config.yaml
beta1: 0.9
beta2: 0.99
schedule: "wsd"
final_lr_fraction: 0.0
batch_tokens: 131072
steps: 4379
Each number is 128 + 24 x the weight over the matrix's rms, rounded and kept within 0 to 255. Layers, rows and columns count from 0. Numbers have three digits each.

# layer 11 attention key, 128x256, rms 0.116, rows 76-94, columns 0-255
105124116123136122136127103129103106124139117123113124114139110114138144156111133134107130135121092137122139121130101150129109149117131153136133131117114130136121097154132121120108129127114115124123129132105118127129122146131124122142111111142112111133094124117122122106124117142131121113131139120119119121121121129125130121107125121133116141119131149121132136127126108137154117122137125133141128115126120109139145116121126137137129110118136125150132136117148132120137097116124131129107138130140116116113118120119134144115133108113116143117122124123135134145132119136111135111115130118109110124130111134141113123155126120120135109132120131144130130117119109123155114119159137128123121129129128113135122131123101125110127122140163135123143115140139163123117122144158124
115118142110159145102134137130107139133112151111131132153133109098117127128121132125148141141121137122111127118128101138127142134120157117149147140130153126123116083142131140126105159139116109103141119143106112113157120148136123120136113111133142113130106132116133127113154131144120126163136122144142151125126112119103121113132131123146102126130096130122135148115105126122156126121161134129129150112172146131143143138123141117125125116119115117123127122132129136143112144119126130125127141121154149121120131140124129126163128123110170120116137083138141101142110136106145135126110155111092151138165137123147111128153134147129141108119135134140131106139101125130131128126110139115135118152121130129119161135148118147116129139138130149112149170128111133123114141167163125
136137133114102126148131125130129146140111135142105108112125119144111145139117164136127134113144123118151127130148133137130156118122125108110145130116145101125153143102135126111141119112121133151107129087116157144125114084117124133135117159141090125150149152146134143160092130130117135131143125110117122128114138119189124137140125131110132127122143095125108094141150153109112158124081102145119098155104108137130116144130120111123104124146114145089103151134127125110117102158137130123151097131099114152136149139167130108119121135127108115115124129113120134116149121125128130141154113125148123110086104136104133109085100123113109112104122130120129157168128132138103107119150106134133116105109122139137122149115164116137099121126111113134130086143159117149131152098077098
113131121143121124105127134126106114122123127158137142128135127111135142152123138135123140152108139133118123139142121140139130127144135138148118124127133123131130133119127128114116128134107112138114135146123144127112139148133133119120121148137152131140125123124118137122120125135126104138140151140130148132116117134103123132129147118138117128105131137120123123135120131137135120114143125121130135116143134161171133121129127145129132131122118121136137139124127140142128115126119133119119132101144138137131148133110120141143149107138137130125139123144136108144135128134136116137133129140112115107128155120157111134143136133132134126099123131154117118111130129128124119120125126135142160132142129124096124138113115123116130100136145137146103118147132142118134128163155124
132131121150080123143137106134122124116168118156131135126124142115106138132152114140133141124133136113143117130126139133138133140132124130118108109127128169130148156106107105129145112124132138142116142121128150138108125120113112123132142140136126132119111137141130162151125123139133125109147136131100152113119149133146141148127126131152130130109180118127134106134141158117124123127100121103115099123087118132096113124137122149119134137129113149101128114141091122127131088150135121093150128125110120168135147107130128142126131141161125126134110156144122131144137132134138116129148112146166119108115126118118137123099118140115116124125139124124120130148168141124127120142161130163144125115129118126132103140117123118140135113104145114132132100116145164135144127136116155
118097125133166130098142127140092122140116116134119152138144109091148123141119136131141140140114135139112143133151108138154126131099162148153147133128137158145104085146136144145124157136141126093131145151105074121146118140170123136121125104118150130161079103094135159112144136161105113148160141143113141127127127128126136115108134114157087119117119132103133163136095106111148135126185154117149148119147133110142161112145139139136143107125104105139147118117131132146144115111105132121130156120160142116107117104117115120162127126109157156129140111149141136145120146100161139104116137102096134127201115150154118135161135141146146133112122127152120127105109128124139124137122144130125140148139138120136146141125118130118131129130135145131161148123104179121101117174174127
132129128113147139099122161134113125137112145129132140152125126137148140129099131127141139131105135125126118123145117129145128139138147132152126125120134128145104092135138135129101159136131116094143118154117118110122123131154145132114121115144137133142122112117139128106158126133121099136157135125138121123124128149109115109118125109147118113128106140123135119120135119124126121121162163106114142115168124151148112137132138119135110116136124136153131125119133135159139135116122130129135147134142131119134117143131121126160122143111139130104136096131138130123132138099142133119109122114112116133160147125162119137144138134150129134150112149096112124136108148133120141115098132137096117163128127121139134128140142138137129117138109150124135146142127132124091120167162112
130131121125109117156116112152169148127138106132157136121137131152121129101122125139120098124150138132129119132136157117142138135116107136129124145153108104124125174122113140132147096121138129166112117116141137136133117125118122131122142133108118138121141137165141116143136133121127126105126091124129127138133114115140143141126137142112138123140124126143121132125153133138116137149100111142119099135100117143109121154122107134112129137125128123141105148130118129127128126131130132131129132125102125114118124135139124121103128125122099139132106139103117129103129113150104135128141118133145133135101123128084140131116112115139127131126137127141155139099144120130133144128128115129154132120116158137120134107116139129144129149119121122120104117128153133130148136082109147
146128131114076111176126106123152133130139113131136119119137141136108119102109125127113095118148142134142134121119135112113134126119110118112124150127109083111148174116132130127165105118137121156109132100172140124122134089123122132137124137118085134125141136151137121146096118092143168117104111127138101138112126096154132143142123139086147134141133110148111093150167144139120144145083098142105086152085104127119112153121120113122132155140130140087108143126151118108142132147142138154118121141096119126136122132135145118095115130123101121141122132101116137104151114157110106147142127132167125142088109125082143119093097121129112117117145127127138137134149124128100135116158117123146119090125132144122118129115170122137109130121108114133102097130148130129158143056076136
122134126131108121142128102133106115116121124130122126126121120122123142136135140124108127115149134113125130113101109136107129125100120139120115126122124144132157131137120131118147110135112125142124131100117132127107128112116120115146117147141106113147096141133110132132091120137128119111112134108113138106149140129146109128122124130127135136139143111143108108147138123134153117123121122144137127128090154123109118130113115144119127127124120145142123131131131119111110131130124131126123128114130121121110139122121120117119139121153107116141126127134126128140138102126121116119137121145146110125091109130115125115106121108120105119127136133116126122123126128123132108140152124126145118104121126136146127136124122134116127128129137117103136123124154113119134142121102133
139155112124092121164121104119136139126168138144147115131125110130091127116108129119115124127163137110141139120129106131093156150117102109095119138117125102116172147123106139121147099129121133183096102093143162151122131102112131117148117154118096124139146160175149121167093104101140147108095120118111113119146117106143133150123129155092145139123112064150097075157165149143139145126081098146088091168098137113097115159113143115106124132133108137068106124142114103107110148171144126129127118133109120159121120152133128126086105119138111101154098146112107116099147117160115111135151133122146100130093117119085126109097095127118078104122162131124150123163141139143156123165171108123140118081112134160148131123123157117165115152134087106111125130127157108133166148070080131
123124108139128153095124125145099116135130131119119136120142123125114143122135149127155143135121156104122117122117121141136135129136135132124098112123126138135118131121117122101115127133134141111143135108137152108081138149135126111141126146121128133123126123106118140146132113125118134119135150122105120141125127130119135125138143112140124125112122135131154129141128126144137129109137147111115121125117140177128121113132142136131151120131120125104140144131111131134122128133115115107141123125124131149139134128140112144137150126130150142095116124143118137148129114106145080145145120126154125113127156114133122124126117122120139116110137119131123131127137152125081114124140120124121143120117113113109142137140113116135127093134158112141138122121139148112153135169127128
110112124126105128141121089126143116121118120130130122116129111119102124112143115116132116130152159142147123139142145106130157128111129123107139130116135132129144150159117136148142126121136155169111125108144134144153134106132085134129125136152131141133102128144127159153119125120136100123099117130113132143118119103158133130128140152137134144124149071156093104148126134104145126127090109125110107177106151109114132141108103153120115129120120130097109136129135116121119136137112143125170113133129127150131152133134129150114129113129104118126136146123112146111127108133130117129137124107161127128085112105086122120111116131100133137129125117123127128143126131134148131133145124121146146084136147161131129151126144130123130155124132118097135137127157159129165137119096141
130143117138169126113126147141111140128099148099150148093113163120177130171161143118108115149088135101104156117142142134143125103119124124116156129135135095126109146133145151122114162134118128127141128115114134151123145166133148140129130102132141107160116123116107136104123128134111118158139135149129127147117124130107141110144125110132110093135099176103147192092114110164141159129167119158176140095163119131149164106134131138131121115139151073170156121124127141133125106141146121138116141121154120088129151130123116132127157109118131130091137126142122107129105105146093176135119155130103147122147160110106138110157149100147165117126114107178122155097085098135139099122105116099157165139130131107131148128117084127120138112148122110152108136129133093123114099162162099
122116138132104113182145097116148129125140099134153116107148130146110110132113118120110113111115134154146130142130154119133133156133125134130122146145110096121138177100134130134158104110120114128128122134161133124115114123121112125100139138133098128126156121137139104146109116100091194128098132123140104161104146119134138150140149144114133147127126144135132121124154129121114126148089125130105111146086108135123112132127146104139136153151147120088122169136133123114166132148124116142126128142105115132133123138134131114111104113091116145128108144089122122082129148155123104125132124131158100139123114132087140127105109137137117139150132126138159153130152125144131157124157111123130131110128138130103147147115141110138127110111131102153113126135142173120156124083108142
138127128127089098145151123120161126122114119102115123089138137143108124113134122139133104136178129144153114113115136105113132124112119120116123142112114128115166149138102120135180103123128093131091107109134129125135137108120109124152132156093121133097157146138135108119106104108118114128102083140142148119111127087148117138129124148105139123131153122147102111165137131138128130147072101133124109152097126097119126139118109123099141146123124150118116137110122126087105119137126123140108104129127123105120140110110138115099122111159102133182123148107129132112129109151113136143138131132121128151097110135077128132088115139123096111130127122126135115094142100122114130136135127130156113090106151141122105115126152134122126134143115102138128121108140126134152134069094129
147106133116172123108117150162133110148088115107121126100136113152165148117128142143115149113123103159121129129141134100111132114115135142145135133139118154131131102168149152126116145126128112142139078152097115114152088132130128148148141127141137115136125138124112128118145139132091083148134135120141133124118106120132136093099159107154093154116130156133114139157151107113123123142164127166140165113140117124116131165118108134129123138123121113161115126143155123133134085121127114111167174128132130087089117114150127146153138149105116176112143092126108140100105156139100111098115148138095141142126078149113160136171116128118130099153104144123114154095096116144127151156121132115147113122147158127147122116107154117157134132138145125138159160135118128135116111116100103
123115127118147122172123133155129087144149122131150123103127118156124138137122128131108111150103115115085152118152119152144129144137114117130149118128115099108104120138134170099136142138128121117136128118110117129111107137122157117125133137135098110108120121138098130107147115124108138142145104133107101139112104105115136106136134113099106106137095136115141168117146131166125151118137129157174111120123095148136134128128138130133170125146112110122126165131159138122140126124156116119145131137124114098116090123154117120110134136108139123083131115115142137108113084126113133136129153117104155129162122146099127115139124072130143103129123123138183154086099102132141149129140111086160156152095140108128174100123097123160116142145120092127170110117161142148119149115146103
141117125132112111135135142121139107123105114121114116135157124107105132130142135114148128109135142121150148143149170112122129158123123131117144126133129122103126173118125102142136129105147134138122149168168117144115128103142107122133139149151137140103144133131124135176131119106128143149116138133138121130102138108150145143151123132123130126144162134125110120163091143111125158141098139121125096156147141152112121123128117140117123145156120124109118149105142122131148132127121123137148130135132126144137122101147131146112140121099121138119135098150130141129133126124142108162131163139154151128107114117107135124106128158137083129106123129099118143098123147133097151130093130123140106141136124118105119150136156122140114098112125110130142117125127163129152135095096137
# layer 11 attention query, 256x256, rms 0.124, rows 141-158,205-222, columns 0-255
128131133167159129090112189154128149143100138145136131160138155136219098104216145124162156108152181108090078139142206144104149094152146123141089125106146149214115097096116137108108135171134156093162102187159130121138177149136106128117111126148126175096108156122156142140171198157089111123183141124121178150104132127144125097133112128180102093100145109138147114072070102135149100102138165042119105109164149124147135113120105123096170148087063138212143102147132129136164114106103127141147163090143107130133137089099118128182155136160111104162115135144145135138127174075138145107177098124098157118201138097189120170119127175124071172102187159122126114115166173065111167089106082110153130176198114135152122108119124156081146107099149137096195124142139115123130186183160143
102146092073124170108113114093133097119113146107105128108099132065101114124061106107105106142155083155132122129157089120150120148116120116131117123101110101110125141137159102144169163128126079132127121073100134116155111105119197121138129128094142102131115116111116110136118080105167147134093132148130195107171106124082111133144130115077091130104104138130118056119125120113109121142118160228129141110159158111099146187108077146125082132114207140068116138140116164138103151112155098136135037160162105116097120117088142114116146103134115126211105134166153179124106085165184153146106133165133079161126170151118125108128123132107146122126111147154156112173146103185138051153123157155112150037103130136111108147161117147094151161180070126109019117136095106095133120126115116
147161144112118143081086143080121153131163136156153167153136170058131121145112118146156122104117120150191133100122164136127119138139118082115177135178137146096116149140092137142130102118116139182127124113100141158113163138147145169094122125114142127059159131106172124098161149131175098143143126136184100075118120139112114255140126116105128129148118113123145199168116124075124154163120150068099115143103101146067113132121164119078077127084157112112127144160106076135142199114146120111136153161094153124143167110120089128130171142123152136068099096194111105188088053130090170112114168118156151176119155118041133095102158097151195131130133113130106105104117153075104114142134118111125124162128109158105144146179109112114137118122124156105068096134119134156125117140143146
130117124078059136129143104102131160127131134098164097143122130077028133159029106110090140134087099113186176118112128102140109192090108116118153133137155114054123092152127115181115104100138095178122145055132118161145163092148136132149133094120145113211146106114100119131117051130193081122043118148163111114170146120166109183121130136142137142147064111114119091238102119166120139180095135157076149129129175132156109196157120135152019098127175095038120115125129051106118165140162141150095079171077124120140120145121131121098114072130136152123130080116105154155148100169150091133088123165148137135087137154071120080122135119170196146138127117154120110131089151170154090137160149169066134048108120165061113186158117106131108158127065128102079103129103149131106134109153081
147116186150148137096077105132109148094093168137188149177159187101190119132175126141154109146124156144177112120111192164144109090136202126160121156156173138168088109132130159127095147172115175129167129139153154134131202145138113119100123121085166138072163118096143135095144199107091135130159078099166104121087148173101093195173132124175113104120125108165161198124092127129109115132178102040123097105192129148132096133120138103124155137104101129138135131136123126149139187123113114143143143122145156101198093091091059126167179173117144141043159123158147038147113127097111120142146153118135189082180147100101128154149174129114158138124157137101114101103143145012116129093111139129137098191141087129120101113137122129148114085122132132144130115110166095142181168163162103
124156134152152113090084111167102119130138150174146134159151133126162129153164159156148110129159141116118083128116171143125134127115145125124122140140121140157095148154158108102072157169126153127123103152161142115107185154121137136122143113086146154115122128136136118146142200105072155133162120122151107141103163153103124178153131129134111162149162094155119178068065131112142105120130147041145143110156152154124132116123126135114191146085091113158125103119097182173144147129120143145180173086106130134117129106105087138175160190133133144075143138153147107129146109150106109121163139124157165095154173099135117176143158143111135120070150128086141133101136134001101133122103095108155111213151140137182109094158109131121117139105157108108136143102140105126167137193112161
117151097142128100203195137145111110144154119144146120119118076161132146142157134119096116100114113110083120104154124111103122107115116108083123109119133105132165115126109115120123104067121102112126086168128141115134083128171083093154122157176096132150119142143093122125118085137135117113111126114098130126118094101151151074114136137142169112123142111138138119110146114159110146144102135141132137152082132121175153124137148169133145116160114131154102137115137154105124073135133167121102167100119134115119129150140162156076106087132109119137104174109095140089183124153126149135129086136129073157069094120133141162110108096148127082165128127153138140104114090169136177147201099105129176091153138122162159124113137125137133130107139097130164128136147128126149116097127080
121124087122119143187170110156161081126153081106112108114108094181127157132140115128092118099132126100065123128164078145070129126136112117094149079131102108131200103106132105120135087105119077137083122153115119086119064156109075107158159166162089126125105143152091130134106056138133146104129136107075105124150104070170119032097140130109198145140112136109097096134151130159103131136088121190166115149086097140154167074140134184136168122186123161143127179094150136099086055163158156091107116086130122153087108155135170133058100068151132112170139153082099161095119164176130152121120085121081027160080078134158141138091118103113074090190097120184166131132114093197144146140171162144137192092141141097183118145114152127155145128135125078173147165138172117125100070080114126
115104123120130143156111110131131138100114112110076126089133113134073135118135119137136135186091126143125135135154063122135127140125120153157099101101133125093109163161130127159214101121112090107116132077130142126124089127117141114142133130155141078130128108123070136120095013110156106133111129136123170124156112128084136074116128119124134136097105121123113094154149151158109151138121089224146125114128128119123124142132120139191096154152129098096140120116106137122097115101106122118107086142160132097133140120111147132130095102141121125241109141103129146081094139158134105197124161116126101151130094127101146114145120123117108112173108132199129115155134111235129109140122154172200136046076129108085127147108112092151116136134104119156119111146124135148124122086142102
141134088116111164161146147154176110129130116105125110095099085167103142080148123102112096111147091135052121111129122113080148125144121110087091091087096106159180152146110101119152142106146097106127146111128141119162087116095098125149141110175031141125134139160105089129111088158112113115114130128124130150143070088174121000123120144119130130133137141118097059090152121118153104104137136173191144139088157082157154108115086172107161107173100164131126142106120176127114069121139132141160097118108076148111140137171138161106118106149109109158150184104141244094125170102167121115116106175123062154073115140164150145082128175139083117159109152184169162145136100174105153110174123173146183078139177096175108144126132118099134175139097080115122126138149129125114156106126089
121080141121104141107056046131173170119121125130139148144160183054086029103098114089155119194146162153129135144143136084144122151182139138151134175087147120089121152127163117137176152123093101133152142078121121143148131092095176170100154099109168140157132121098081136154162017153182144156061145169167184120126093115122123105150124127147100109078108097127092103126116126092146137123092169160062113122182157113084144150130139130192078142075119122047112103165131110100174165120155118150104063148149128114121147116075139100147135119121143139235145109161141204166115057153165167153136128124165108132145148132095103134143057164138145167112133152172143118169125171168154061171106129170157140066098107162063133121132127135103140146096110168067058095092097154083137140188139121
134093116139122135182143080157147152121141148145114097121100119156095085099173117118114095139157123148085141072169131110114122150143158114128125077055135121128138099126185098171099143113132132107096128075121099157152141110086121118161165124182117180161193144156078105144127080172148072107111151119110161154103085097160109022137112152168147110078144134105101138114118170105130115141125156146140128144123127078132158099136155153144124130130090120107137117132139100127149075113127127160083045090096076105130097093154140166123123118146118125163134157133134229116110167094165113130129121157162124093088109107131135129122103171146115109125127150161173125123113148169155124105119088212161189067172146123099099188131152078146098143109133097132102134156182141135110155125131075
113120115144143160103137073063127143107099145151116134095144133076106119154100131125168192151132169118160158171126119093174146098153153136152102173121150130099118163095149184101156148119109126102157117109134140127091094173164202134106118113078219105091137146099140146101094046086195136159135119124128127065162135144055124135160094113117114110134111140138168130096158142135112167138151089167096106094135113172101120153106162103150066130123166128083121128171140138126148206145130125102068097136192179087130156125101122102159106107093104105158124133131124102170125045158162115155131165101165121133167144143112115120183067109112143125105149107133125102151154139194113113148098123127113094102062062134063148138128116151129154099140117191168084116097094139140147137136166146
102166110135081116152160122112124091142166125104173141118100111157118145133135128123085168100146135105114141109135127144090141124133124079076150099134135137122183036113098098117117124099137103188109081168140101117112104095105085092126141138153113121140129141114128142127099117132168119101114114129100128148161119090172122142112146134099154168144128110106112103134154127174135125145079122064145136159112137150158154112106138153093135110138155153165129135085153102096106110135178143109110123097080146163106096163124152119059163095142122125049131140131097139164154084116137147105120085130100088124067158151127128112072168056144163080188106123137173138122108082094145136128218125133089194159171125098174112125150139119178136152162122066134145173104157123127132104110129066
107138103172127135179215150140133103114114091026031064079076121155118174154105167158084135100094108146095123148102084164146139109126132115096090141084089107097181154146067168142170076128163053014117100195090114121085049179152109081160138161162055104104113153152088133123060111159113105132167097078143156123168161062131148059094116106046184105212131173092142140151162142164108151155085068197152105106072142137120120068124098120155155128207149164110144170130192192062107107175117122091090089145136111118103109116187190134072104059109113099211133150067129121099116184135147149137119098152091037170099102139147134122098124073075094031153073112165142109099134073175138173149151105162152153100117175110149123120047160111130122132134076108202195169174077117128123098069137128
130172150155076154196147101100092138081098175092114143129134129132069125164160110129146194144094125101158102119124121109097121150096138143152069129108123112106136140179121104152155085115133148085125169129155166134111157136150082108139157155141193153169146123142079156130111097094129072105105098126108134176143133141139137138153155132219134124092156112101121156142088125213089119170079116129101132093190176093150099160101100126183129168149143158087132107126115144078164155109077120127101145150127157100143110148084151130149108089140158126146099169074113082122151105140118119172181119142129122104137115044118113108131115112120140122168157126193144114129143109131116124132154137137173131124139098158074109114124114157177100118113176132167127097163117120135190167133128079
106119096139114136142095099110176104112132129201155178144129135113173193166175136101151135191068127111102093169129130088114174084134180152161078131139128067152095135162139094036134110116076175114140149138158150114185070115183166148071110097080135144113057114099070154131102139090094193136120036151158118125139052162096150098151167119103132051163070138156152178004123144119130134086238168163127117087164177160146102067117128166158171107164124102135109128182136225156162221131145127115192144116208159103136169146102099136135149116099140105108172215162138108083163089125135152158133165172151111071171150145163174162155094091147164127121113128093133165149178069123148131128142136109117199185065123153142186117109072124096137152151123128115126106131154136113153123182130090
143095101149089107112139130195157124126110125124110088124108154120088154128149136103099134123148149117105100110143138095122129130123119169095103138099132117123144078141139137165115114109160111107103110173078103121147114090127131134141167146157117191159129158110090130138099101192134121121135108143117173163152092115193135089119130145131167077119135127100140137147079131108130082136072157117130138140128148086136123117115104162166132147157123146113138139124182139096103130132109136113117046142151093144088129137091155129081138091147127122161124110109106195125154136110164154145147114155116106119126117118157137129080121105134104100112100118129141124131127139130139106132111093161105174105131158123127093134129115141096121160115127131098110143115117144115101120140096127
112115133117116140113104152119150123135152133122149141118108140137160132140144126123117160130131129128131134142136125132127129115128135116112108100118117141144145132137159123105129152123129136131126132135119127123118143139129141121123128145136149130124123122101132135098136120140124145120119139136119102134111124122136108161123133118146114139116133137124129136116122131122142134116130130086125117138149111091130136135124114139130140112111126138119133150135113123129127123143107135118118143122135120135139134130119105115126134128145109126120142129124130139144129127118127136113140125117108127124131134126140130121113153136126120132136132128106113129143120135112139133144152129105127114112156109129126121144141128135124129133154140129129135110125151127148136114127118130
140143118133128115120133110127114117134119127163129135142138120125123110117137121127120106136139099144127121109126125119128131130127123152123113149132136118118107145132111142118125117123110116123130133117130153112146141114123143128116128127089123123127135113136117118126126142122132131131135140134137143122129125144108127096150123136102139125122126109129128126120137131132106130135134130154146130107116138169129123126121121128137132127119119132113128109126119149151137116125131135131122125129142124126131118116135129111128139145132143119159133147133124137111127140170137126121147115134153115118132139134126133133153129113119122140099134125135133131107144116121120110128103115128144127136126140131132113105127088112112130130119124134122107149119130134118119137137119139
130141144117137126111102163138132132119139123139135127139116135152153143126129125132133131131143122126141120129136124116132119121119122107140137134147121141127124107141134138139112149120121128152144117136130116148131128121144128136133126127120147121133124129122152136110138127125134118135145118144131114125140109115116139147109123124153125119133121137136150115146124129119120110129142146128116137144139113105106142157131131120120121127135130117132129137123120116150117130111125123142130162142140125118129135123120135124132116153119114130125127111146135116117128120117113142144121152121113152154136131141109144127125142121126117146164126128110130111138130141112117133136139126115140118129119121129143155140129132131129133138144128128129138138099135115133130103122125134
132128136108118118138146133141132128125116107146137129127121131134140138152115142133138145152125118122130131131141155115148122123131115117133144122147120096127116139139105108156121105130122125154124124159127114138137118118177111125113113115122159132135122116118133122161124131116117108132140104143129128126135114118143127139115128113146138131132123125119108129161117132113105139125122127143114130130130130149115131139127125125154103134145130119149120130129167101138130120122134128136135143134138131132129119123118142110117114108117107136151123112108129117102128128123142132144134113126143128149115101141108132114121116108119126154157120122139115123128134119145119125125142113143124123128124125121109133122107132125125132132126118126117120138136103133128115122112116108
122132138112127144118098169128153123120133149139145117118124154147159140145139132123106148127122138127131125139111119134124120111101128105109141120117108126131133097117153123119105144134122133158156122139141123136121144131126145128124129140144145127130134139112125139119131135140148123131125138124123116139136123129114119153113127117145128119130116134140130112155123126136125111123118115116124131131160124099117111143122122111129110130120153121133126140126136114127110149129133128124126136135137126113148137116086110118130132121123122127117133109125135105150122105110113150132134136127099130136143138133123138118119139130129121145153128130118121102145135131106126119107137127112119156130151112130117148124148137134138145127160137118128135114129141115125129110119128106
111124131127136121093066144126144119140171146147176128115133141124157128121143119119103141141146138108130129116116117139123119127123133115111138113142117143139142140136166114081117172116136143163143129105134130125127144137106152122113138142114137119143106131123132153133115123133124147130113145138127110114118109132098120162117141127150103139116128117132138128110135134145150119113160132091122128149158118103124142151129139155111150120105124130097136110126089138150123128128099128129132141098144130128122136132131090123146156150142123130092136140164129130171136107131123126113124136133109156112118167104121149130129166125138132122103164127122125122151121132082116117129142115096156127114141119140135160138149137130115130125169142110127133116119155111118135113123118148
112111112118108128184196112118138131138135093090109117120119112122119141120124136156144112099123125135106130129155150130118143124138117140110136128100109091137136147128116117172138092137126109109130137190120125131120078151147060124148140115168111133100163127156121107121145151131112121120119117108146128158119126113171146121136123134094157126153119136111112123158135126120111155149100121135127113111095129143156125082134131096143134123170158124125120150147176124083138161151143125128171090147116119132116111130134177129122094067098135118139125127087108129082120115170121111128118117125112124152102097107128117102081108138132122110130117131134130141092118116164126169133117135125083139128133138135137097147102168136132136150092107104138166133145110145129121126106119122
125117112148120143163166093120127138136130124083108107124142096129100122121116131133138108107140136143120129127122121150119150128138126149126111129108128118140127138130105131137131096131125102090130120130112130124110088143109112134134130112132091131126154126141107125135139130145114161127117125112142147127127155129135141107130131142086139140161117125110126127136132125134127149134103131127138127122110146142156123093137136115135137125134127140125126119136147138091134127150149132115156090130117129132105114136139138128124136110126159128135117148106111141122109122150142120127124104140126105128130127125144102123115119136128131101105124122124141134092132109145141120132096124120097128133129144123129099122117132135127136125117115121133134149129124139130138140126117133
147139138154146120110117106125118128138103145144086140132138126115092112130145133126148112144133112139119129135114115137124126142134132129137115153128157146114112145128118141107114130126125143105111131074135144127142148120103165129127122121106110133091130124136111119134121127124123135124130157130120159117129137143114127116138113123121134117111138125129146139098131126128125125118148129145142117115122123147125128133125133144138131136103106123130123114120101144142141114123137123158103122114128145124132134127147104131128152159148151131139129150142123152133134142124131129143128138139140132106137150142138125147175117122138132129107132121139137134114143128131107111116113111133154126143115147121114132098132086114125124112116140148130108132127128121140131137151139143
142127132160136151129124092119120137135137150097091115132139129120093093124127128117152115123131108162120133135095113136112134133139145151135112131122156158123129163152115148108123146136144144070104124080130143114122140139096153131127105124105076126106139128109105121125130130136115182120111138127136147101130151130124130111156125140085123128128136123131129147087149120142135147120138113120156135133100146140142118109132126128127154121103099150092138132113113171114137131128136136128108082114110142124118134119186105146144155157151163141111117154132125167151147120125141120125120123131148135095150152137153122134148117144125144094085136121136129150093132115120117105139101126132149103126112135120112121113136098110112118119125113142133126125105135146123114151163123140
148128133125129116110134124144122123130100107162110152148125120138124121142153137126121120134122130132096121134136147110149125142148123146126138129132128134124114131117126121147118134104132126129122141140117144132139139106149102116132130126124164137124105117145132132123130135127130103134134110145112135118139118129150148122134116131155124099124133118133124148116115136117120124126148134132136126120136138135114130139135126151119106126134107129146132118125123118144130110123121120136131157120137137126134119113127148116100130150140113118147125120128128137115138131112149140126142127112129123117106111132120134145143130109124118141120117129136134115120133126137142122144128128151137121118139124127121153118111101128128117139097143142128112102134124127130117115149152138
124119106127121122172149108142151119128104108097126115112135130118138127151157127137139101130115112125121126119152137131123125123137132115123126117122107087131139146130135100144118118123129122136128132140132118135139114142154091130137112129148135122138148139151118104132135112105113118137145107113137121143118114113154116152126134127106147120143122142129117138121150126121125148142110121119127125137119073125125114101142133122120141128168130134119131135124164132113125134137143118136121113142122121119121116118136145130122135097106127129123117123107124131096114121154131131135132118135150120135120105134097131106118114142134132095125116136128142141082137113151133135130126124119135166127138132122123126150107156117134120121116093111112140150142137140115126125096115114
138147122141147108133117125145127114128129147129111115141115121137104122127122131120132124123134123141124131115116133128133150113119130138144123136119127144124120115132146159125126107156137120096111104109138138114122144108124170154131131109117120135120134128121128136100113126137160136136116140126123150122156163148134121101137134151111128117126131101133124106118132137128130142120152109146132107126134134129114124137117129125132146129114132135126110113133122164136152145150122138132128120111132113104127124112126127128105115124130128138116138145136137132117127144113125126109124136120137139094157144146150132142139112126123132120084103124114131130114121131119126141125120118131133096144119146138146140125117126124124121145134142169151141146120135140150148162137142130
112122133107112126135159147139127134133147113090154113114128114144128142108108135135131142116143128121148121129129111136115124116127120106114122114117126102136161110145124114134142108134143107123142125142114105135110106155100114140132137112121119136148166114129139112129136132143114122128128100120143117141109124118131125144103125124109123139119113145114104106148145134121112130146102138118119147153124114127137118095140135098117138132149144122126137124135152127091129143146133122118141107137123127128119120130115139106139133093114137134122130138118132115107123125143119122146125124128126104149119126126126123109083141115114136106133124131119138134129119092125130138136125133116104140137132125138141112136129171126118131145146094100127144142116128123122109134107125111
145107132158121134138163118127118143125114136067087101132152113097084129124120141139149111101149128139127144127102112165110134111142122133126104135087122127132126141137085146136123103138128106078120121140120127159131091127105142132122121110135081135104153158135105128127145161158129139122150113111146182119129155134144126086139124122106154111182123136116137131143129126140123140142086123105166131121107146128169126088135113123108139119120128140115128111134168159086152131151144140116122069140108133114133126127139152127111143102123157120144142146104117145141122115121134142129118119142112120137132125146138103120132124140153132087121105134116138148079146104137124119135104117126109130131125160120130110110122119120125129133129118148143175147127102147123135138129124119
144107139129119114130098139144133124125106151125151097117152138112129134137163127133116131132131115114122137107110108138119117110115123124122110122144145153120120126093128101109112140132129117120125144121146100140112124131107156137117110152140117121118104131125119143121126107105158121120116151108095119140148119126122108122132129125128135106121120123127132120101139132126130128111138127108137110143131122104110126132123119132119150120131133133109145125117151138126121121092119108136115141121136143143142139165136124148109121153152140139079122104126126136136124125108134139137122120136108133120125118125129135125150118118136131112138116139107144127113146132124135134129118132122160139147113130140115143114162116125139128132141126136139170153118157137136117124117136124
129136115139151126127142126125151127146164165141132102132116140123108144124092121100122106127128108136126114140116125162113160119121147138136147140100144141123135134110121148106126085156133131083126117085165154098114160127090141131134128123110101147127107113145130132110094158148128157111116140125119142146148167154133131112147130139093138102157104108141111130120113123147139149122150118130147123119126140145156116102126111116121120125110136117128129138120131145120143149150128142134120060108135112124130145108139099129123123109135154122105126176162129141155127118127139120104133141121124139088170173117166109147120117124120151122087136131111141136136128121097139116102109133133129136132131130138128137124144081115122118136132121127155143118105129132128146137160156115
137123105144120117141154130110121133143083113122096134138115118137100180138144129124098166117141136134103133109132158123131150142144126172130114133104145114129115148141143152153120092130142090100127115188125105141121074117147094133103112161172119128143099143132127146109112115152109147100162163132102156125149107145128114124138142144149145098176121112131106147147105118149148138156122115114144141136149186129136116123120118125120126117149114099155132113143151122131115109115125119111129123145164115169122142155118158123117125117115126093110115096101137155102105139090132134122141117133125127141151109114150117169118131104120102102096098128107133143107141164124129130146101124137100090128158161142092134109107094140154135120096173152141106129103097127121123116114116139